From a checkpoint of a small transformer trained on Wikipedia: 7083 steps.
Each number is 128 + 24 x the weight over its row's rms, rounded and kept within 0 to 255. Layers, rows and columns count from 0. Numbers have three digits each. The size before them is the row's rms in percent of the matrix's.

# layer 3 MLP up, 512x128, rms 0.152, rows 178-232, columns 0-127
050:125129140090100157173121104110142141129145131124150146092152130081127111186144147117116170139128134081131124101139140132120118125179097115119120148128112102131137184099153106142117111121141135101081118126097149092122125126063114077116154126095122119095132096143129130139144093093099081156094112122142139159095138128106133121144173125145139091109106107117161101120116127097174129089108
069:116071127120127156120171149124148100139161141104168149077129152106136098171127152127140140151145146154166117092125144151108133129152141136112120107113114081117120128112141099133123094092133136107093111110135129143127125093098143112117187139117111135116142118142108109149122083135095107140044113101151115162130108105131145144126159163118138119065125145115149117157129096088169163117115
051:123103135110129157153135148137115122161120175109145135131146174111122096175161142113172167155159129115182117087114143124137122134161137109145131099098119107152130124118122122154103141129124127125139107086075158139121097113095132094088169125097147150110170126124093126113169115095081109164082110102159134172135133108111157131138133140148152123086112133136146133141128088110141179101124
139:115095171092096138154128127124108122134122146157138135145105154089061085150132126065121165149129148114143087075160103110143138083123131120136104119088137098154123162087132125141142111117133153131119125104125093163158071114105121111141130116124150107110131137142132097080133122155136129140110114090145134134133109106139154122117118083129142117136134096144191184127105123125150127160118
114:175117122127141135137125130124133076162111184098132163092116139164129151098112117116152105089134118094110084117109124155103131124120141107075147136153135154111137134140118079096161123108128135106137100101151119103123131131082145112104132117144116121149152148175135114111129113149060112128088129175107151135150156132118113134089179125110131141099118098150157078149108145110160109130090
060:133125169088130131142147140049144081146156182121154155082121139123101115170160162125138120142129147124134158134143141132079142113178125125128125122134117110172125166132146104140136099103123123119113087112117167115152122058116130091145151117092137144115152109157115090151137117107090137150119112113140120151121117121115110159149149139112142110063119111108100112146128112094148136128094
114:113039148122123115116095135152099117123138150105160110129101128099112137129148127086127188175121165129091103117129109143141132116120121110133193136108155110163134115133099116165140131115160116128122128094141121129131072126094122147137138105113150123096160136123090131121162142142111094128120124136142113140110148119088125143134150188155136129125048092157106140152156137122112143118116
151:153121154128117139139162131093126111130121127154130175107122116122104114115147144102118098134164136123144113091128099133113107110140088145142089116098083126126133126119178144134138139093126159135114092127104178170165102136153141094145130148126120136163120122147127124098142107123090077126138148119136115095128148121092183126093114115147159152064111115152164074144164135150183150126088
156:119084133123099129162140115136142123132125133101124118111123155151088094158102122112104117143125161147134115099138115137150160122121114137117104098105129124169050151138155106153090127098114132139093121100137106108114084127130118127108124135102111174145149108129097086175185128140123138114118120120156116120141111117125120161096162157144129126143115161071147128138117143150183179083075
133:137132136112151149127158144122145128174113101121132128144160098144120165124128148124149075151126128130154105124100172136123171142130109124142099137108099110163097186119125143133135066102143153104125126143134135108126134116124105142163143114103149149141148106130135143146134153110072133142094146133200128180143097139081135128135155191102104160121134123144132083131122148118178173120142
050:074110140114101198170152128106126103176167158087123155106135180131116138148148174106161150129158122137139122098146128165121125144127146095110120104083110108107093160131137128150100096124148118102110137096113123144131112108097086107116158106115160153109168103143127112134143128120085144155101129120153103142132136150127152135099162137140116103102113133094163134172160126121155158118120
139:123116160150138129156135142136135144170153133136128135123107113116118130156133131125095160132123160134153179108126121120069139105146143100133102073105155121130130135118141128132095123149089137092107135108146167139172115093131121115095124100113106131159198107106117147141137144040124105146110114103137146122083110150096085129139139149152145102116110181155120160123153082120156125117120
061:102120162092108162162165147125158115159150168076179153108160136116119099132168159119125114165115101141121116124121123137121165131162113086124108117118123134152137189108164086147107121107122142095110093114147138139144116111118086136146162137090116136114160088162118109141139120093118082142100159141129126114110143119120129153128131117130120147110077133114161108148127140085162184120119
124:121088153120164143131133118155145122143156120095203156123133152134133136130111166158140171150128139129157143093139090129087130134144075117123136120115172121091176124100144082121169128095126125148108122129103152099116141113122150106149109122133106111145158118126123133095105126142156137195157142087184146089101149139160136142119115110093140108087108148124130132110151158125144121108165
058:126100180090128164129138118112131129130142149079136134123133136108122100118122125071117148148125111127152132115116144140150155100150126095138129127113101104146104138114164131153131079075114118119093105105094175099149135082109117078170137115100131171149197113169112108110155095119140098159093134119135105139112122129106118140106160151125141106093105123119142146165158105120159175118133
070:114134144098126161168168141100144118146185176122177137119148123125135117165150184118112118144108117152116154132121130135109156119170156109123121101098139087142124146115135117158113113099097105094102118109112129086144096095134101103148122131085127147112161093153115118093154111095120129134091109139136127133082149117111155118139138164126132081115064106104140141150121083111160130131094
041:103107166103095160157153120119144128147179130063169139108145149102135111188169178103148130149125114119128140113129160139146128118155130106112132103089130093158141141106139132117119128110107110128123114111105146098118134106128142133112157100086130174089130156125100132103109112115144111183091095097143114144131119113131158144111140135135149077108094141095178114146164121130138160149158
074:110128155068114145138149132108165104151144151117131170105122138092113120163170135119139118177146116125157131119107126144126139082150143105114129073133107116158114132119158089122110102112129120122102097117074139115132141105107105108112173114083128129135172080172116121133146101073134121157110123127184138145088131150130145120116131173111157085092103117131121138150140097123155136129098
058:110119175107111145163132121087144124146145163078129164116145122101096129145177165099160156162112140113141121116128163115124145113172127108145160114125110097128130119125143084125127101127093096071122124084095136133141125100113108125126167118096157135121170103142083103164147093096113130161116126137143101177127161144092123143132130147157138117093087114111101108145125105103167146120110
128:131122143096117134134160120123149140133154124129145167114138161099117076122169123076149132163169106101118119103171125139127140095135145135173161132117148113110104121121114136144104122091113137113143119065127141158155112142139133158116141132120189127113142130140126129119130108099159085128132185125128103136153147107086099158124131144120159132119121093119163103143149107113189207135103
053:090085154074135195168149095114156116131172178087148157095120119103125094187126171127132137144141120147125147110159127129126139123168155103122102123090101106132109177109122132128102104106144086099098123120094125101120123124126070092142159113126138123128150111162128094139128157113097134163105113125155113126122102118098121137115156136139145118118089126115132114134129096107142157119126
055:106131163075107143173167109110111078164131169106158174117138159139152113152148167094106163169138128124116139089126141125127156095110115105104116109100135113151128128107121098137123104096122132101117114123085147126151123114109108137120111104085118160120108099169128092148106082100077107123116141116173142124113122113102131158097157134146171119118091137113143133141132102114162172127139
122:088143152061143134136150142129168103126144171158131151096091148139148136139171174129120144118140182119130134095103094149142099094130129117100113138097098110123150114118110142126108125106097114076129118092102142127127131102111139116117161131108132112127183098116101129111164090106109082118075132100128123136105156137141137139103124149162105111122128145142152138154124100115195130091102
107:132178130133128139126143116062181140121103193116133147112115154134108112145198119137142100112101154161121088126120168113089132116129140135191074121128159122150137091130130110160131137103136108125114116152105134083150145113129132158138114125090133164130145133143168099112115112097104148115098115136138125153162130142108182154138142132116121145149075108127139113138135102128155106100127
048:142110166087136163162137098134115112163152174111153146111098146121157085136135171108145121147132134098174137109112164121139139109157135095098106134110137077136105135122142110163125117119138159098132088110136122127129141159105120104110135122106162124111143131136090133146131139071104096123145123142146106163131142126112170142082150176116161094114094140116141149173135099125189170116108
136:149110135125103135128136129101132091117126096132118148116108116115116029096158142120111145169133097126144123108137115142123130170120130121131115143140092127154080121138132134152088124106110144106109124115145109082158139123142096139079172125079147118120137140123107125171097104136108127114111177146136116108120123135086112138058141176145089164137134150112157091146136157129128127141086
189:084101170123144127147145131133133120138150144102161145111104155106124130112128123116158131138140135123115116083145140158115138139141167083093115140134087132168127116117142125175117123128157145093121128128135155136105146135117098075168145138104115115150124133144085104158171057089079126136141099156180148106101146152138127139075179170142171125126131116129174144107130112128133136105123
055:088138170097098165145134109115124097155134182151139129099112117100130112179175147138132141146114137119113139093127139140116142135165129105132098102128091076137100144105135104156099066110137143090118110134101152106124092120105104126134143119154124118139186138135084124103147132117120119138095123109177133131095172124114173159132144124099132111097122170123137137170123119120148171127093
129:105076130102142134129142112131131133126120136114128123073120192092141154131136124110146159121129111099167112027126164116149161139138139115142129147137110098168110165125136074149160074127128112129138141109100134157098120116114127148119111086102157109121161110141140089155129153138146102125112101114162153120150116119093141133114174116123179109137106145141151129121141161116133111141107
107:137146148129148140127127145121162086143114157114192137068153137119153139190115125125134101112109137132121156113162126148125135128126127147085147119138142112181123130112141104098116138094135135119119121128129108135109157132116110142083144142162144148121133119138135079174132102116100125139070139119143162192167154104118139154170180131149126116102141103080141091148114143132128139095081
108:135143167092136115146109123096142102166191157110089175117111158138120158116148167138112140159086149098136154128155131151101128106184127146101127086100119152140156138162133166129120120136142135142182130097115097111145097114143162135113159120152129083133136154100098131129116140095114109122152120092128151109129138120091128139130131143114123074092106137119158108106150116114129122140060
105:140150097091150107099113136147135114095105166140157140121140134124114105114146112112156141153120138114129111136117144161111125137118145130136074111094098111118105153100075102136120133093138120127112128161113156114128110144127149096098165094077156175144121121141160093163111035095114125112095091090122131141135165129124158134134143137122133149136147140143130128082127114147148191160151
127:143124190107148158171125110109127162144096155095138137124121186113153158156140143141173129142119136143117140103108168148091140049156132117185148135122110105106126155135136138126133124160122128134124124145122149134119098102108111133098134103145117150107162086130090132162136108086078147115108095135179156134135115109124115116102141157133173103075108116126134145118122129130126165120110
055:127127117095125181138140139119123115156113160098137154087134133064151111138172176092135152160120140127124134088088132139132114099152144135114106124093118085139120153105162117149112117131124135122094091109129185089154079142114102119122127138117134140130155107128071116171135152125114129165100116108145120159114108138108169143124140116094146091089095147108162142148156115094153151142120
147:118106144124104178166137118099115130137103135115144145110122145157129105161107106123143140156167108142096133142130178142141143145125099127151140120127136134099140142142139130118070063150100102155140103134096105092135170105100135159120175146114141157130129126114164132123150067114130128155118089146105114143142174132158126140118132158089133078065117123120126105132133140105173175154113
165:106106150126121139143136145130125135133120140118111156143132117123096130119192172099129120138155169094127120146098089101115136119120173149138108126134127120141110179104129097123096116141104146142112124096111166139131136109097116129094130112074141165131163080108107137148108129113114087170122098118173145106095148186129123168074143132133153070108122112147171137146127100137156100096138
140:121087147145153153112135105144120118121145119134135149102137109113164108129130123138149111134134162122171127102130113091069153132125166121099133101133113128145150161099163093144116113126132132083094131067130161129166146111144095104143129111130095145146136187118119105118146135125097104173120107121185141177117088175119147148099128115135106088105099145151150136125117123107180104086124
041:140129194120112129183158111148141149166171178121170146089123157123140110123156128109172138171145155125133139124107141163125154120152137097159107115103110135117107140106122118150101076116149151084109111087097121105152108101112126106110145126095154140111161098146136108115138124090143110142105089123172112139130111145118140131129177148118151125106091131093157131142162130120138184133129
155:142103121155134136119147126090123125141159131151123124090100133104171098154130127118171115152149152080131167124109126142138112116150161136116124150056126137093164156106185096168102114135098134123122115131111164111128102092126129138119130106113128143112137139107119107093167144057057129154088127115124123146140123179112107129097115110157144144107134142116174114162141119150146120116112
148:138122132106110138185149138150121135120135135116119146160187076112135120126178123104123162115107165174180134130117099135089131129133101120123070126135114124154109148138142135133119149121109150099093117096104093052141135122105112127108105149127144113139164155156116119137133158142162150123137112121135108107086121133091117129147158150182121122145122105132178145130135122153194134104116
042:119115154109092140159149081105132103177164142100149155124139140112147111155159131094143137154157117133125139104123147148115156086139128116112123145099139154158124137109181113154098111130121132094098112075090154112138092107107114102137166111102128133121140149137109097130136100084086091123112137110167123142098116116125141122144138184142162086062110129118145146135098111095157161134112
115:088080128129084119128146099121097101171094152166130109091124167127172142120168181120135101130158166141151109123136120115122114148151097104117139139083121123126122143131100089123094091120096151131159094124132113092119111103118139129145154091142124107113112128161137084151156098129119139147106148105136119102088132110106144144096108164143123108096137137149140121102086165160143174128086
135:126095150121121133152138112143119119143132121089108153120121117134084112130111110093126158165119076174091117124139212119129134122148146132134117143141122146147130105126165110125085120122114107134067109103112143109134091131116079131114190086154112149121129111112123146107143125104144159126128097125160142118149162105118133106155133160115155081107103127098160097192089114136134131142103
049:145103144098100130163134134154135089137128146106139170136162156100147109155149148100150156140162160122142154086148150155129141103178176112107130118125106109129083180092141143160090107116145139100108085136087124091154131117124128102144179119127162099117143098169123138102163086084123129141117102127150098156119119117121106153130131106130123118095105144109168131150123141113145146085128
047:116122178059120138169144115111122113140123130087124153115107134109117104149137142107149149167155150114144153103135124133106135117145132097105108117107113083145118153127136119112121125090125120096104113133080136118128110108081109107131129108086124153142177131138091120119140092083098123152089162118154114161107152085123118122085141132132145070114082164097133114174102125128165155126101
052:115130149090108199142135128102154106145147169104173169137143157128148117134153142122152120139171122134142128146112109138110157132140122124139106103083120110169134153121157090139115108103128114080095104088124126109140102131073102095119162116090105106132163094133094093117131117111108088118125117109166139119113109129133136147157166157129145126105099113069142142124131074127144167115113
049:117101144094138141177170120094105133132111163059139147128133128098107116150149149126130139141141140134115144084099183138112146112165144130109132125091089081173122134118143114124103118111127139116107098099120139097119153092093090117145170104106121152119170141176111090153153113125107132165125142116134094131136118115107142126095149141143159100065102147118140119113128117094137153091107
050:123129176089110166173144098087147123148156168109181144107128132138127102164160173095142127145170084127147134119127153131130167115163143140135112132115114078135128131099130112132120103107121092080105132096107184106129128112101123103151148136116171158127142120129104080144123118114126136141105110072127131144106151124107123112113128145143151116091110122123122133145135101090192162117126
050:132121132101074131151148136072140138128119180114156165099147143090129119161156120094128161128139160156135120133119148111136118115161130084134104136088114077117111158129149124145123150115130119112089103083091168119163087125116110114147131111108144145166148106136100107131171122080107128162100133135133145150101125101091136138124152163136143086070099125131139141149109106112147169102128
116:121140109109174165113131182153132151116109117088189139095090184128123114138152127153173175165080129144142083108092168132121146170133152146108155097144130092086112132052127103156128114147160122118179122089124117142145119115103158134123118129109163122131130111146133100148107116123112150137122117135157132139135133109124146138101146129165129119128128109137111103104152143137150134155113
053:121119140092125154165128124102115094174165128103154133062133126095110099159170168110098143146136143150164173078134145145129131119134161109146105114108110069136137137113145092135123095119135123114125098102117134120125129113091104099119143125097124133122147121140092119149150118141095118140109101101146103139083157141121176136087126133125159090089109173111149118135144117083135145112085
040:086114159111112145155158144103142097115155166137163172123140171124122090149147147091114166137158118163128127095117160104135137079169162095136102100108112108136134153111158125144131114081124098096127111115107122122157131114116118136104145089103148124130151110111096092140137077110120111128105133117136128127090147121103178141139138145168165097121096123094106148156148100102156157095103
106:119104135096145115141129153134127117153132144137134102091148131123126079172150141149097161124115127104120135161087141109101138172193101130125108157141111107147102172150120128113146111120135155145140125066138133099147103099135146131103099111120119183096127144127101103105118115139113161150135112089146145141130088146105116149176115110138116056119086129079130160132119137102148133168101
143:122105164117145153115143146121115122139150128149141149109141133126106163125118150127113128122090131096175105138133181170104130098145130079140137075110137132088145148080126130093115092117135111135111131107105152126160116127144150135161155102151138128124178107112085149124131145120090102146092135137195155137130093077147113114113142141140172112093132089152115102113111141066147151144109
113:113086121114093133142114117125107100118123119100113120132136141107122136119104152140189152169149138175123130135155162141153136118141106145110146111142093129135125077122148158199107093128124100130148127116087138119152088120131101154155150136117159111082198121129136132079123104153123123123131121117144070122108191121135155146090125157125111104077160112132136140130153104114125156112122
# layer 3 MLP down (transposed), 512x128, rms 0.139, rows 178-231, columns 0-127
044:142121134091140109124118133147146126126132102124109083118159152109139143135135142109147131123154125177101112098128120120131154120154164128080142125156107146131118147160106165110134123173094124132107168106112105105094112112147114119132145137144116145076167146153150158105147162138148111091163184083119106097119149117135098152080166116157138119120147128124152206131115101128120142189102
064:135139117143114093118112141135136143131125132114114133155151102143103151127108091148101165135140096146129113121144101118141137097110112133117094164084143169138160150138140117098186132141156138126165098139104152120105164103142177163166089124181136125161154133121133107089108161113154139125143126148099165147127106171105092150145141117110118098088113130129069186122138094139087102124138
034:149145120149132091142116130108141141106134146143124142113190105131151142073109118192130119107126106140111135153124138104134097118146133113164162176136139142155134163156110130124108135145121135156125156131147147106152100158174121139145124155155143118102087134114125161122061195105181135149136135139062120123170130144167146158102134132114100135128119121120095137140139149145096102130095
148:135119099137118132141128132129119133076130094142091126124102131142114129126096080173137102140116109104101153122149137110156165121127154140156145171130136090156119170183127126176124147100126104115107106136146113132112076087124161130124104110107102126152145135093124153078132142137118101178093122125156165115147126076120130097144101109103103113112159092139177135145120106102187135134116
119:104117152151143136102168109111154118158137134140142125125155117115138133110134140113121117097165106097072138133145119112113085149113120160111171169086147120081119102193105154122108181161108095146133147090138158159137134122114124161104137117151139137109182125149115142107167136147113184067143134108158150123092115133121118110132102125161101149158159138132110163143114137142117142148145
057:092148126161128098141118115136096166144116105173130101136174101165163124113114156179143134127128131100107090139152109137150134157082121125152096180130144148112135092135120151134086160157119127179133113118113127155133147132148152135144098100103136175120099093149123112118116115122156172124172130087118129135138132122144121113145100105169092159167138104120154154114143096133083114158098
120:141144095146148145072117151129141172113120108124114137165106120125132123086135091158123136125104097106137119101125088125156173150181132119124152124138123090170143122158121152135140152116124136137168152152110139107126119139127157168128135155129088095127090075136130151139082130123111110119081106137079139138133088125121124163118148139126145107140188085132139172148137115094093121125077
149:119118148098145149098106164150120142146076067105146095110117163149099120092103091103137144119087145105117108102141124136134149163115167105135110129115127162126123108129136163125086165077098135137189093134136141154108150117138148100128123127150140141143089142130163133089101124106080130101169124155148114133125123130104157143138096127087121152173080094144142104129138144147119149116128
148:146150167119137175169143152120159153135130134107113137122143094136169111141177062157124147154105120117109098094148129141088101129112120149119120105144142076088142113153102101142131120121145124120157096116140134148158134114162129107101134107165129145123134102159148131112116097113154089149091112149115125121158097095066129067150113095141083153107108139105148157125121133128126115165109
144:120094153122150133121141127146109140133136138117143114103146089104136169132137133133100097134128098125113166108168143120094100104118122161155128117110134139160134125149067136109110104127124085174104132120086106167118082079124134177128111088105114158131175133159148123116135135119161132089126164117113128100106103098112137107156106118093170122167118096158148144154173112092087096125114
037:179134141133150142131123118107154178146130149098161118116181105123103116156146130137117110081129118136115120159081085115138124141141092142133151128131097089149084105128093144081173117119161128151132116124103072127116147129143120120123139178126115164109147120152116110127098143110155109145099149139126127101132138144104103086139120107067183101130109118165148139092130167126139128175133
140:150150128165142174133142129070139168121107121110108096121117147139063119126080106148125089167144101098120133125155085135149100123099111154096095096138141134125104152122100116135154121109147125126154158128145090153142192112141164115086103129110100106139158127117120131111168113120070151140120092140120168128116115111117123113129106116140130145163141086138151162118129116105174129157116
052:160118088127129141146141172102137152106121135095087093136141126163126126132129138116116161127142153138123100147170111128133122126122094158138162152148141132162160104150121165096159120102121116094203123109113122109135132136132144138127103137143097100088129170107146143112123100178146146126123147083116185109170113171181128101133114105158155136177134130122116158136116133167093129122094
133:151133139136097124104112127106142136135105087173109125107145148162117130112113141115118132154118119101162136122081130100116102142117123089075177092112158136147128102127114112126151161141128130129194139094095153093146160107151101118136135148138121130093134133094137103074139206140167172122144139108085136134122105137180097131121159095134144099146122101142134126124147134152144091147134
046:098142069140160115113124135133165105117086120126111140135160123147099134114099126136082127126118140101110105169139144126105111128082131171143141137125129090145105106145094127058172113172160121151147121120151099187160153158113121134114144110134129131130109094127122153136096143168160095107170135130119094097129127152149119139096132088093093155144152110160132130105108137159113121147161
064:127121150119128114109106100129104111108104109148107101109110108159103144119099080139132106102119159103144112148121151128068109110086118120143133139092136119167107099163095102126121126136094143145085127165151133133113135137127136084109137165144091175179116169095127180122152118135129140114162148150117099131151118104150142103154124075121142159188142111122117112110127115166096154127172
029:099140094127113082114114124116143105119110105160109125150161108144103132074085070138166091120118124127162139115143080119137116130139087127119102165128149121138126134116114127179068124115148126117114109137155132156072129112154124111159123116132064066168131119140151117168140132081096125134156154142098122124151155109133120146152137157124118143158116114132145133108105130126160158146160
064:123129107115154074086106151134125121108134149096128126132162153121171170103103152078150165112140128104112150166139102110105173152102145112156171155146090124150131133148143123183141138120142150114147161123129099128117091086158124166125107126117145137111102132121168127144117103099106147118169175107106140116120141105117157110130120124124103157123167155118139109073163094131102098152106
046:136143131157137082105061088102126098079081081133115137126135165131141132132108115118082103149121132091150133135170136112144112159167118123123100098163104138162154071131105111104113108100167141145101131177102121138117132203137139129097135167123100126137128142136141102100145118155151142117101112147118146128125082131120147121125100123103111146137132119138182141109118144134146146106114
142:123144123121111119107139134111152139129131126109142138138127084113113083092100084115133105098134071158096102139100134102145128151167124153152145175122116165128108149093110125118160153122126143133140118117093114139142154151107126156135128116188142083112133147116126098082104158114123135123107099132175074140115122148101139123067118143067149111123091125119078113123158125102150104094143
043:143105069148151093097132148137140114102130099130112119136124123143134097112111132139140146093109138099142056150076169153150099153109131113116126149153132146123147117124163112114158161149140148099167172114135115127104135166158125159130081151136107138116120131138180120130183120162111153109129091147098162117123116142128172120145146101097111116147156142075107100113136140135119079153134
044:138144101144132077094075156117159162137131117169107096138125146138128157103129126135104124100077101128114100188131128117140141175107163144132158189102137109105104134140095098099117104115154126175133106081113129109136133120097116115156114168122136123134096149136156158123127118118110160146160118110129092102154099158175132098139140145114088130131123128158168113108110158142152101138117
124:127132117112166127096167102144114104116101117129117105159188139146120098103164102141113179133145143129145097143147101136162107150130105138118128091128121141147120140143116147090125156088143116074184158138130142113136114108119146132133123137128062140116129143129184135103126141108120137109099149160110126106090115148141150115184147090089091132164186111126139164117095131138132099118146
112:098139151081140096093111143104100104130137145115114120137110120117163141074115125136087165140132068087139141112164108078109130125153109128114166158121121133089148179151143142123105152137126121161136128106155104153120115088134116152118104125132095102146145103091125127108151155166134125126146147119094139114129105134152087138140150104171107106133147101189088132130146085137079130113124
037:084146097119125124073113103146136150144123087124136136187171126152105113128099086132142117147119080143123046132133132138152142153131128118160181107136137170086131139118086107124110167125130107114172151097127137143134133091163167132125125082150160093092152125137182131107146141150157141122124148131109124128145107113122119113158120130099147101139134107152154134145116153122114097120111
140:132141125148143127141099145142151118139152120150116139108125087141107177099142086126126079139164105116071117136112148084136127170135136091117135144145148120118120133139154092132161144181145098073180120162103192131131110145129179123154099136142101124116131141136132126133165149156158134123136134119071146162147127126108097112147147109144142129100114142103120125090090124169117082142119
164:130136153136114121130106120128111151129147114171130158079149105121118124099118107156120105143114128149125126145153142128124098090112073122157130159157125152098138105115106167126144116120079116114154115110167134129132137077184184114087125165158144186142130135100114100098107100120114124161156134146130113103127146097168129127155101131121153105120132146158148172071100098080127121126107
047:145145099156141077120078162107138079088092147107122127098131125143130165119103095106071152125104152116122122141159088120101118114128117107135115117116078124098134098110122112140123122126154153128193110105139125126155141155184099156113112127102139159149164128113186125135136162111115103127142148135123099134145132098146137121106085131130106127155158120129121087098100129183160127117109
133:108153095097124143146167075144134135154133119094122145134129143134088159085136117145096128109125129137161123122120150115185147124142115107128109125133121131129137132159140118161133144156108137132138156092158117126125126109165140117144045102137130105089115128120150134169136178154131114136109110105090124127121121094138145133102160113132149105175104156167108154123135112073120082204122
120:116141141126148124114123131115110143104126114134134143173150135134133120147151141096083123123147120111117148123156095145112126118149118132091137105110131153109135154100095088094144142092157087177093102094073102164119151108159141082132127138122118117086152098096107105123130133163161158148065087134111137131131095076151132093130145124125154120133151121115118144136177087063132109139129
119:111098102124161100131099169142090140108116127088114126107099139167147132120168129107104136106121153106158127137164100110141151160125118173145109107156139104117102092124124105106142148077144161099107136127112126135118193157166131144086093127136155179184122136153113115133131101110161150140162066125091140131168133143095138121138140143113142138153110137093134121124146148158143099115146
120:099155158107149125119141118114111095131127123102119124110099104100135143122132140104088143113105087104122140114091109062142161093141141158141130136139087114090117197143173133116144092167158105098097151130163153134117128134104094154117098139156137086133094147085125140119153134167108175123144159140158128101105137138138134130122156099110121143126102144127104162177093121119089135120139
131:118156153131105095104170080107130135137136092171110122140153131127168123110112094142163159129125085117135150162135143109141105110136137161131122144167077139126142094166115146107149138140097107169140120153153148093131122151133134167123123095164147136129095148080124146124127126142140138144154108117152096118143096109154145188079129094142145138170127091134133117147063119128089101143132
041:124164109131149107102150123137163126135102150134124137148127071195110165085126095158129140149108139106141136174154116099142107146117115118170139157121118101141121161150129161113115110108120142138184141119177094172101160130122106143110155086122145149154099148135142149138088122137149119079125172137114123090143159149134119155139123113127140118108136091185121111106137121097131089162133
152:150103124134147137118091122112125153119130111119062139151154139129154149122144110092104134132137093159115166131127112128095105178087128124139139111118118142130093141156106177119088085160121122094117126148154151087101130118147093178120169124078138111138117115117140160138128094138115150141114171175114169116137152095144173145132087132135113155125094090151142122129152137092124106141083
164:149141128163114088104118127145111179105124084135095132145147103158104135129106129169093123147124105179167158106119107113160144116142141101142174163117083141138086121150120158127129097144148161134132121079110129113122165109137122127132173170120124126131108137139106132095120124120119149134126142134157115102126130106155119183106137083093175121087160131172134188140145116150153134098132
139:145119152138138123126160109097120162091072076164105131129103136117135131131173128163145108105099100113106101164115146164119131135108166146131130137109131152146125105169126160082076108113134122152157116150126119121150125119145130182131146145130127137123118132147135146099151160145160108134146138169113121077123114137112113137115110072114116134139060084091092142163093163134159116113137
032:115157134128154157160141134092146096123138141136153113153128081143147159132126092140114147106084114100146154175195122117122110169125134124107124134103142153145158143153094161111135149121167095147114113130108089123092135120113123154137122123115128105152127134098147099074140083152121117145122187153151161107158157166120110118155098161146130125170156077124110136145114149123164107127155
149:125104147185125135090114124108124134103102134136137117129150145139132161117101130081132109093156137137175097131130131114134109137119115132149145129110154122154125132080090136080128074182111070160120149126124148162087118131094144128094138122141130129107124110095180072126134137137179119123136143159159174147098158111114133125138121130100124110161136148158146175094115155127113137094158
146:144114116131153104165120142146142108127156111125117103100174162168104154104128136119120138133104084118093116127129121106144118145100113146138074134152140095137143122148146105102166163141147088092116109095140134182085114106138123147136152136130128106144130137151161110087105079113124161142148130154135098110122150137148121113140073062116128118138103106108104087100130129165095180095108
030:163138114140137066143103165152089144115154100158103125120145105147131109123118145153102111107111085137122091134078126098122113138104122072145121116178113129140146144159093175126163147174094102140092156158128076119131148137131115109172103139106094127123099141135113123133126147125127098121148114124118130132179140116163113112162136136131126173109123125139072149138127125170087150104138
125:185097101156149149109113138101150140098106153126158153079133122117109126109129132171179095129098161128155118139119137147097104124136120084134128146103128142133149124056119108116132146076130142131116062151091124135098144133144151110103174135147151156142154134106177126138104097119106159120127111157090125122125106097115130142150111145091136089126154119126151104147090134144136110097097
139:126105084179100111090103153133139132103086117120120124099138123095184133112155087092070149133102142124129107107104110169158101113131129115082158121113134108161114119148093139101121160110123121114094108132088146157170141099126154107162140140120117116129144076127106100124087118104121119138112120163130129119144115104111123146147140164160097130138174142140102147112190152147120113131102
033:140124156149148121151140151115142149109135125160134127148096111165163157109111147090091102156121116141149146125158124117132117094107091137123135134139151122131148080186129156058114101135102139119111150123137111135095138112123113087119131115112173144148183137116127151135103164149118129132181202159098152057094119154128139127108156146131128133117095108138138125147154149132129141151099
033:116146085137140096062122108126161085126123137146155086121126140180084128143115115131134152097126097111104115091154141095130128165104139115148156129131146099126154080100137098128133109119172134149148086112128137127117137097161106142099172146164110125150111147149170112130108145137139174104166110186122160112144161149129155124102095139125103109103124104113145155152111102136118151120095
040:124114085141116088111127151145098140123120087159170058135140096147093182168111143140124113106163176132120137150159148160133102129118094113164152132110137130150118146154110129094093123135117121124133127129116127171138080113116146112120149145101131118097129130132174129138129179119173119137103137135150121133179129118145099143121099114153119062143119140126091138138134153167160092154137
036:097116133105102103135120111137112107142151122134121098127140138135114167145128163130096135134099122132077166138154092141110083142103127169125154124168115124128157105148092097109135127108109120156138115152160107177095106176118098145085138146123102106163109159107145104082129105135129156091143113166103136113099138160091149109163138139065114156116145089150095119097118149153101120152127
038:135114088157136063100039145150138131098109114123129135140130154104153153118117097161132126148087156104137115155149110152163139139138118106174134145158117139168139134113145159104144159102120117096148142169139096141090099145130133141093129116123082128117120124160141158091088112093125126143125124122108159092120115122189136083145094101118146105127126122146145113138138150138145097149111
040:154148151128155129104096143111138124105105147138107126144095075155112147119088108198127111137092128108138120129143153153125112137122103127100134111169108146148161066103104125115159123115126141100146151151161131157064151143187124160088127108166142146125129129101111098145100118117128161130144136084123141118120137127120153115133089111127131138159158130116125081084081124158123089108120
119:132119163106132136139113106100151103096137110107121093131179133142110131109125103102126146131147079122091146127143108107144118096116146122150087170107091123089131170130107151136135112157157074135097173121119116142121122155112088124132107184189121110140123098104133171155168158108134164105161125118126134102119135109147152139116111106165115124162133167182148163157105119155134132129143
045:176137082173149119116128172110149153089085098140133159124120123127100108128130117133116087162130156079132106126155124074105124146134153154100135114145157164119126149130136140095149113141132111142117119107132111141097138147168161163143106112189136148147114104078160146112148138154140125146134161136110105114161155107127129153143149114122084166135123121115088115119095146164146078155162
028:141145090087104108132145147109154092156087139134119127159151124096117116102083082135125118095125152111178125134173121126099119122149087123126135101111082107118104158152138115151139169100142116099161127129192125167118130148113096133111128131098122091100129131098156146135124106128056092143106144113145159145103136090123118092113116114145093102115142078138150106148124160135115119114123
116:118108146136158096145116138145098105131125125204066125103153113153126153131097127152124101107121105129120148125141112093127117148144119138112106182126130108118144098175141153131149074118141101113131177102134103119092169110111165172132131116179114110149113127116127135115146114151157145127176152153096137117163149159108127149144120126149165176135161083115124129090146117152107119132097
142:139117137099114112158116082117167113119110178101170107105185134138141106129097126137109101099144119154126159104134118095082087106116139169170088131124131165125111119139118128163136135124077129144153144145120108130095116153116163158080158156112126078120117115135146137154099122152129154128129162089156137116168180111126154124108120135137153119157129156168103147132117132134077152139120